config.toml
n_layer = 10
d_model = 256
n_head = 6
n_kv_head = 6
head_dim = 64
d_mlp = 704
vocab_size = 2048
activation = "swiglu"
norm = "rmsnorm"
norm_place = "pre"
norm_eps = 1e-05
positions = "rope"
rope_base = 48800.0
rope_fraction = 1.0
qk_norm = true
attn_scale = 0.125
bias = "none"
tie_embeddings = false
parallel_block = false
extras = ["capped logits"]
init = "trunc"
init_std_qkv = 0.0313
init_std_o = 0.00572
init_std_up = 0.0313
init_std_down = 0.00422
optimizer = "soap_variant"
lr = 0.00509
beta1 = 0.95
beta2 = 0.99
weight_decay = 0.0
lr_head = 0.0104
grad_clip = 2.0
warmup_steps = 129
schedule = "cos"
final_lr_fraction = 0.1
batch_tokens = 65536
seq_len = 256
doc_mask = true
train_tokens = 434500000
steps = 6630
dataset = "wikipedia_en"
Each number is 500 + 25 x the weight over its row's rms, rounded and kept within 0 to 999. Layers, rows and columns count from 0. Numbers have three digits each. The size before them is the row's rms in percent of the matrix's.

# layer 5 MLP gate, 704x256, rms 0.231, rows 240-256, columns 0-127
096:554532495523461509531550534485541486487521510483486476465469501485509521499491528518485523517495491528473468460526493528501523511500492524490521486430478467517499546497512522511524482437529512479509536469519467494528544496507535521538460507492502491486496455461468479465521538534482443525531486523487443492496478489480510510525514483488424534514520494490473479498492494490531441498483
103:489478511516479546519428543535494529471513545526498491514523541520541519515486493485466482475500478507497507483447483501525482514522493481502472553510484468522515522484508497493497506499543486512491540494482510492523515522481531559451500484516534511516521492497476517520499502527504528506505499484497485518434505525446499522507481553519522482481531533475483480460520496466506507539520
106:523522513507452526515518501521482482546501519491512511503527521498477515513558546502490502479527480505540506479476473474445500537480497472453535504502452497529482529540506455536497523477501506540507509485502455502532508476520470490493525482473466470488500502543489530484505546504529530501492547521496501520510532467532501521498538552500482469525542505530459494513537495476511537504515
101:477489497469497531500520516538499493522477473482495480539536483474488497496477483532470522498505476466529547490480512498495502486491516514463516544533498509508467515470435493511486479504544450488494480507518484478491464482458477481520517498533520456465512491494516479552501534481512488494472448455497494498486457497460496493493540508478503493496458481466505524476505491532499510516494
097:552494474461468499509474507446529466490525452483547505501532481495504497489483534474494493473563505489500476515483496490519443485494461522508522494496486522508489494467527506514489486562525489480550506460514474458483535485510500509533492467438533496506520475524547482519521493514505476478520471484502479493513491504493494485465514499491525516519476493466540494516467514513494447462486
093:513448506459481459478487483512503494499540558515537510487518478504475502514512465502522494485584507530495510509491571531539536532516538507516538492478487493502493502511499514482517552461470487494498523562489490490498518534491486504516478455516482550511498491537513489473463504515509511527527520488530504502533489495487482517475565513454517499529507474479542490509508433495505499465486
098:454459466499462488467521523533514538526471531478507496553499493513533480563510515473511526503497499515503490497485475524540529518512509446511454500519536500514551482507528479456548509467484508490493445456498517518483509490547516481530504487514497539471498518478495522540501486474523504503467497503494496509482502485503505531529513484459537510528499525499493471523501515506497494490544
099:488500493493543516490512518422538480494516518535511495552554497468503503488520549499496502484500488490445489510510479499477508529491483535562487460498522513509481498489501478475492487490512525519518524485490535463490512478508542512449492502531492511476479518519552554496478455507535549506523512470464529505488488493493496504499481485480461470485511512468524502485514479490494454492509
103:492515537497504514491538495521487516500489531484528494541523475502480498487491513457443511524465528472497517540521471514520479438524549461515543481513468500538489495467502498517492464517525540527463511483475476480514513517497530460514485485501474488489507475466508484473474479501516541483484494550478515443506550494522516493463505495520530486485501507488531498493543516454510479531522
098:501484516472526528546483531523522491486489510484499479475475510468463538481528493484552464498499477456472505520555483465504483565459471486525498492500499433536509477496498502496485538487486513524482520451534488481502525481456538514526470535450531499468502510515563458496555475507474515506526514504478454503534463484476523523527493509480554487534519521491510433473501533523502504488502
107:493527437471500474466485473468527530494453466479483480481535528443507493515488511529537464525499512470513497547524514471473479484452492517538470523510475524467512487507484511513507553497553547504484566525509502451517490483465499548482493487469511473497521498493496476473534524503532517510491507453508487519476450498529521545518471484495527501492471523497522526521499516524501515506502
095:494531474526492465537495483535482531525506528449472493534535467512536508516519523472484490499527487501535511471520500478556497474493481501494499499529500470485492512503520524491477486513463470518480525537476483519504427485503501554510512495514533544528497496467474483535486506495530527509482536482483506522486483466484505497486484500510529490481510512518577442506520468471502482495452
100:515522496508456539463478508545466486508458545457543484481483509514484523507470462537459482506512512511454514493467501510544555507542524464525503474514519473538469508502463513517484494460481497482471502534482479520525550502511481484529468524475457494472481475481531495504481500479526529535445473492523508525507536473513468487527482475494469501502503476508501513496480497519456476475457
103:527492526495506495514467479516511471500453504518490465487524453507494523487520522516507466484507483516533530498539504470491541525514465527523494515521524540502478474516531514501541533493524501481494534467501469561551510501524486492516501485522510483493466502474475534511491526541490497490520456495516507505481482496508522495526494523521498485491504517488537517494538526489495469491460
114:499472493478549533485492514514514534490497519473469530498521478490514491485516472494500493529507453476526517508491467504542541533510518541454519505542463468511492510455491490514487522511475517539532500484523508514475529557477503537537484501484501492483479524510494499528478500509536513506523480523455465501481521510479537515483498471502527512460552524532551513469514496517474475469485
102:513504498426534480563467509468518482465533503536497510503530474525511490529500490551513482493512498513512495495470496524505484464473519480491512480478503527511485493510505484507515518461460479512505526480502539498495539533499539514507502487480476490461516487512472506430535530524454509506471508516458487485532505482510511449475474481444493508502515493491504485522490524452474485497487
092:469490486485516498543507486473452499485493520513513463515439507515520473479528490503501564476466447508516509491499556476546498492503476495525489498530487511465501492497496534518508521519529547469490461486508484522473494506476528486485513514487489478507484506525525542499460475493486497513469495438532502491523463521517468465545501468518478454507538482488505468469456511500498489530507
# layer 5 MLP up, 704x256, rms 0.244, rows 240-256, columns 0-127
099:498502507563509531468501519561487501456520509542526499493500524499487465456534469512508490508522504490496451479454500506499519521495518525496485518491494501514484531482524523532506469476467500468529489478523514487539562511453473516492533484474542544513488460458471510554521546521525512507526497461495490470500476526506480521506473511533535479531519554530512518506456530495474495525474
102:483532493499464474558509472510508501529474518486479477536539476485488484510530502486495443462505487506502540510467545497469428496490479524542529493568537453502487495471504484507502517499505478505498465507488476511537513495506486455483507511468517520520520472460488527508541544545493516520486463496511479468536533515502532449507488487503505504495524474539489497468532468527539491487534
105:496527491480488505462507504509468499464487525515514468487458505475481515518510503492508473570527496492485516516495515498505464501538489544534469493513513482486504512534482455516527537513463464545474494475532548531515495471445510531535471510497539509518507511535459491529499471538509512488492528502505550513548528533467521526509493513529487483506497504493512458546485495457537486501517
103:486460462518498492497515455508469514503486494535484471548518483498483447467514453531518509503500520507530504512523506509502556505546522495516505482440473518532507485507508470536517525482521476489461547501552509463518509495501503480525485505528523514497484481559445484492483500518506535547472517515506529447501518467512512529452452529495474490464530511495461534509500468479487516502501
097:516518543446494515513467464551535498492503523514479554490538510511481497497514472485496491502504483494511453515486497523486481525462479521496509533485504572502499484525501500446476503516474453528544494540482525479499539533487461491483498486482515481499510463506498482475460504504494532502521458516526509503506490508487482472527470517509477466542537508500483512537540495476514474509519
099:506544496509504502506551520504484478481477484499521554476527498500500501464587515485495491512513468446444489494462491528494467501525479479518515525505521512478437496516473522534514543496463467521503512470511533498475487494532531496501512511437535540513460509511517544466520490501474494514529480459520516508517509495496537502505517491500478489482471511505484519479511522558549507471532
094:501475529495461513502505463506535443523509484551491506449480540495527510496494452473523524514523524496477486556514559522473543503480468559505499515534491489497487498421495503496462463533476524469532505517530543475501472526495486533535512514532522494485486496507500525496545453523498511545535536494528484512487475548521525498497493500526510504529481532482514522526523483543503529523510
100:512504483456525494506498461518502518503516503561531473490481482441501525512511520502501475522509464509524532502523479486529462504534497458510521503477491496494519489524508492535518486484539515512476484486490522520550489502519536543477558473542477513478480525512502540522474488468538454469550497491488504488486500533497482503459507497531509485498553513448487485504427509525567485487514
104:489489488486508513520490476480512498466516507478502498533456460561464511505466488492533505525532492511488521493510452432493452537496523511497469512495506520497499539503464528547500489536547501473455481535496470498471522497506481487537482501466490532461457482505468548519524558482514502479495492505521463522538481493520529522439483504482511526492546512511501529547532464488530482508481
102:453497542514502495468553509462495494500528518534500496483524526517554488526482489505462514460457435506534513472452497488475507460540468546504480563462537493477509520510510446497517451525518496486472526509519482496500478483508498543489497455429441508536480497485494491501509515497492477487493483471511509489457523515509511523491517486495492517466499519483512555522545514488503500497491
100:489520509488485481484500504532524485519527451482470467509490529491490497511495514518479521484518501480504516471514519520498493466497521492451492470459530523499507496521539471510449487485525497563494534520512516481467503495537537533503548523473551548486528522502446504497495533530542530475541480492506483486507548482481526509482507538489494511488475511457492491503464508458475494489514
098:536497523453484439485513474533518539454547542490470524502492498540504470515522490535538484499488492521441488515466474487516504523477502495502487526492499476491536497482495522528551474517502482462491547498496476512454530519491511455524492503562522484532503537466532489492482530489550508483478456463452491488469522457474487499489473544481487523500510546518475511487542490521493498519474
098:521517523501471518465520497518563484528512502554515519492541492521518474513438466505526469498474488488483539508481476442506477499484476504541511517529490498474511517522479492501508495481537486521513510508479492479503515532541460462451528499460499481540526490474447479490518531503517465473530519519518520515488483464512526488515548515474489447496493463519487483533509496500496478432459
104:500494480514532505509503528507488467511555493471498484523531526472474472525555530448551501492502522515450454502501497507527512482474537487482468498524469495475482505514486473497482499493471530495493507514535455480524478450479487513548488477519516488513530500521467479483509497516529496498461543539448469511458535476490500523487493521467510514502510501563496495449488462446486496529491
107:481473503476529538491498469507500499534533479458530497490508531502518485554442478503454489551478466514539481491495479532506577492482530496511518467519501455519505505497455515488489534500503521526466485472497478502480492522479535503527494486517521501486490508499501471545466482475566478477517475494537539536485518484524517506473487467544489502494496497422495526507506451542503485487506
097:498490480486491497450509506511474520487491515455523477512489483510519473546465474498509478545500478513490511489537498504513476533507467478527524463525507472513523496526516504529533527451512502526507511499495494483478532534513482488524500537457517511513489511465493474419466499493528461498547507483508472500524486516499510474463529531509516494520505514552534460474486543535493507474468
095:479450503451521509463498512477493511469517512497544462545495515520495453493505495492465464467497504524517480510468473494525495499535473520481478517505551482442507496494471510497542464532502507476491487516486491493503489491505476500508522457491466482459546503484496500466491531506474483509500518497492493506462527486489509518510477480503533495496498525517456522531509479518517478469541
# layer 5 MLP down (transposed), 704x256, rms 0.229, rows 240-256, columns 0-127
098:492518518463521463499500485520492475511539438520469506523494463535487477529470509524506514499479518485466543452463490502518509479483523453494508491516509474507493501541492494541505475473493488479489484476506554499506502490508509517545464512514521508491448490477450517495496491499443475498527528504496477526528520491525489449442514491480499477505497503538498526549524487509524476541528
100:483522494500478470457495499476532460463487474511455509466524517479519474535491526583543488504520514507484541429577519476504489496537511495448509495492497498499481502477489522512488528495520460474486525508497444510483502519487548487519482505509462462551512532490453469560494492499489487528481467501509467496505511494519437503496500476500502456488510493493511480461492498531501516524512
098:515468503466489509515515461466524527524514507519469531465478470518495500508510461493497505475543514487510528481537515509514515490522528478501514524507535487498491457475538482475501489517478532481471479482518476471523465482553469492465557462557503528486477479499485469496510497491497468486525492503484400458539515507529511551467559507506533527489521490555502511501492512465467445474489
107:510479495530545510526495521508490468484481495506469506544506495493529522479508518489497498479531483489533536508486460523513555508495500484493503495463498509507501473510466454532546500468538450475500545511499474536502513536509500460514504508457482506563481498524462483510488490483475530565494520491521523492482506480495516487476514461494546446466508460495500506473523474506494475537542
093:536537525450543488505498484503506517518462500451523495464514469478518488492498510468482476457490496492490539503508513533486496483469512510556498497492488511517530497468510494482506496477535514461438464510474534506529474523487478582466478492544542507489538474476564485525481516482522481466458536509532474497477493473533490497505527505456475495518451522472529521521514477488530495469496
095:485476502527497467535496466463509509503486514515495458531473530445496515495478502506498528502479446471533527486471500507459489520491510481564478508531494490486491505503453496520498501534519502477481514522481504530472495519475474524494518518454490462528500473511505476493521508485557481506467517534476522490471454497472458526518491464501511556479535520524480525472486456478510529485485
099:499491521469482519485494529527493484496504507512526488447525508543512510517470496506517525487525500529493520495540464487471475474481522526523541492487464506534461513494515529541508466512458515489457501514481516494503479483463503493468489517483529488478515549504529511498482511503496488485554515523495460493529471514507448504496524481493484483508498538490509498526576508450516552510507
095:510469517455493519480475506615513500503494503495469488500529521476482503500479507455478488509482543535436506517532499508506534461492497535494533507511457488463446531442494478488525521485483470505465496529513483476525519470482473492489510472501437504490491492524493512504501516477518529509472524504515508501498495494502494467483529427474519513500475524548518518497549538520458524522476
100:482508480490526515519519491528517526523468533495521569538497478507450475486491454497492509481476500517489467473463499502516562517493526533439524557467483529503517507478438500479544498459543524474505470532511508493471527498534497494483491531496529477459514471496519501524531508536487480534471492466459465514485492497506530515495489498510490507535452459465509532470508491516519490467468
101:540474477538518572507533492486492457461538524491495468536510539482492535520502468528411533438491550497499472527490478510469550522521503544482514516484510502494533485556498493470470531517512511503500521512496504443502490466514499494529466460491488493489524467493539512542508536470513527534482471451488523464461520476493481536497472483524507504468526521485475491485511511501528506524504
101:481510487494517517469477531488470497437560492496441467477455475450526471505500511511495535502504513459462494457476498509524538474495510496506467500466489471495499462511454508510499458506504525510526458480485529493497470485509533549469499511521529512490506488504516468508507496486533501522490491500495502488508520529443493486442499460460504444473519525451497490485479496482447486486516
103:520488514504491495443453473438476485500486487477528532500453550537515411542507523509487488495494440506515441486496507519512484483517524524499519501481498478483551483457528537480494480504490509488530465524520508476556502516511519480524488488496506469446460466482462521506488469467491446516471492487499492510448519480469484508526502511514499476514489539479532527508517505508511491503482
101:477473461494452484526530469532505548477511451534484505489486557501525525495488531491498494535497506487493502469483508484475486454517521521475501484489456509541493474503502523480483531460488452496501527517467493518526519527483494503480504491496488507490539482506483464469509517500521495504526501512540461505509491539425494502516538469516496480457501529520485501547497496463487510506476
106:557469490471456524534499515492521471519529523508477499541509488466525509467491512469475546490510480475505477484468463503468470489464508466450499489522515484538490503482518496504517525500483516504540512469474525516549504496473487494510473493501473509486478502493507474508512460533464551473501470454481491437522467500522526480524492494501535559480483545470486494486494491466485498495501
103:535493481489493483468515477435493521483518508485500497507506484472490504503451538485514489552515507464541518492533496466499497479521530461500505522465478555462530521493493524516505536525487479534531501475455487491499516487485545493490506503514544561468503543492515493542488462510556518510482510503505524545500496504512512524450520493458497538509479506514496486491480479535518490536471
098:526475488547494518544501481480495458469456479492468473502486533499552537510525477497503506507500493475529509474523543474475523516484511499485452457429487488514528493487463495512444488481499473472491512496541482473500484480536447503499508498483498477495470480499503525581504509474519528509522462479490528535498462495523530503487549497518496483508507511491541461476470450524463463502512
097:478513504463496491535480482480502519493500533494483523449504542459540510515500481482496502517495502484479491492518514519555486478497548467519506510528493483516496510478446508518508481481510522542508530552531499496482482513497532517523522484539499539502509535523531446495512485494503518484465483499491482494552528546478514475504511507438547497523536517468471462500489467496501505498534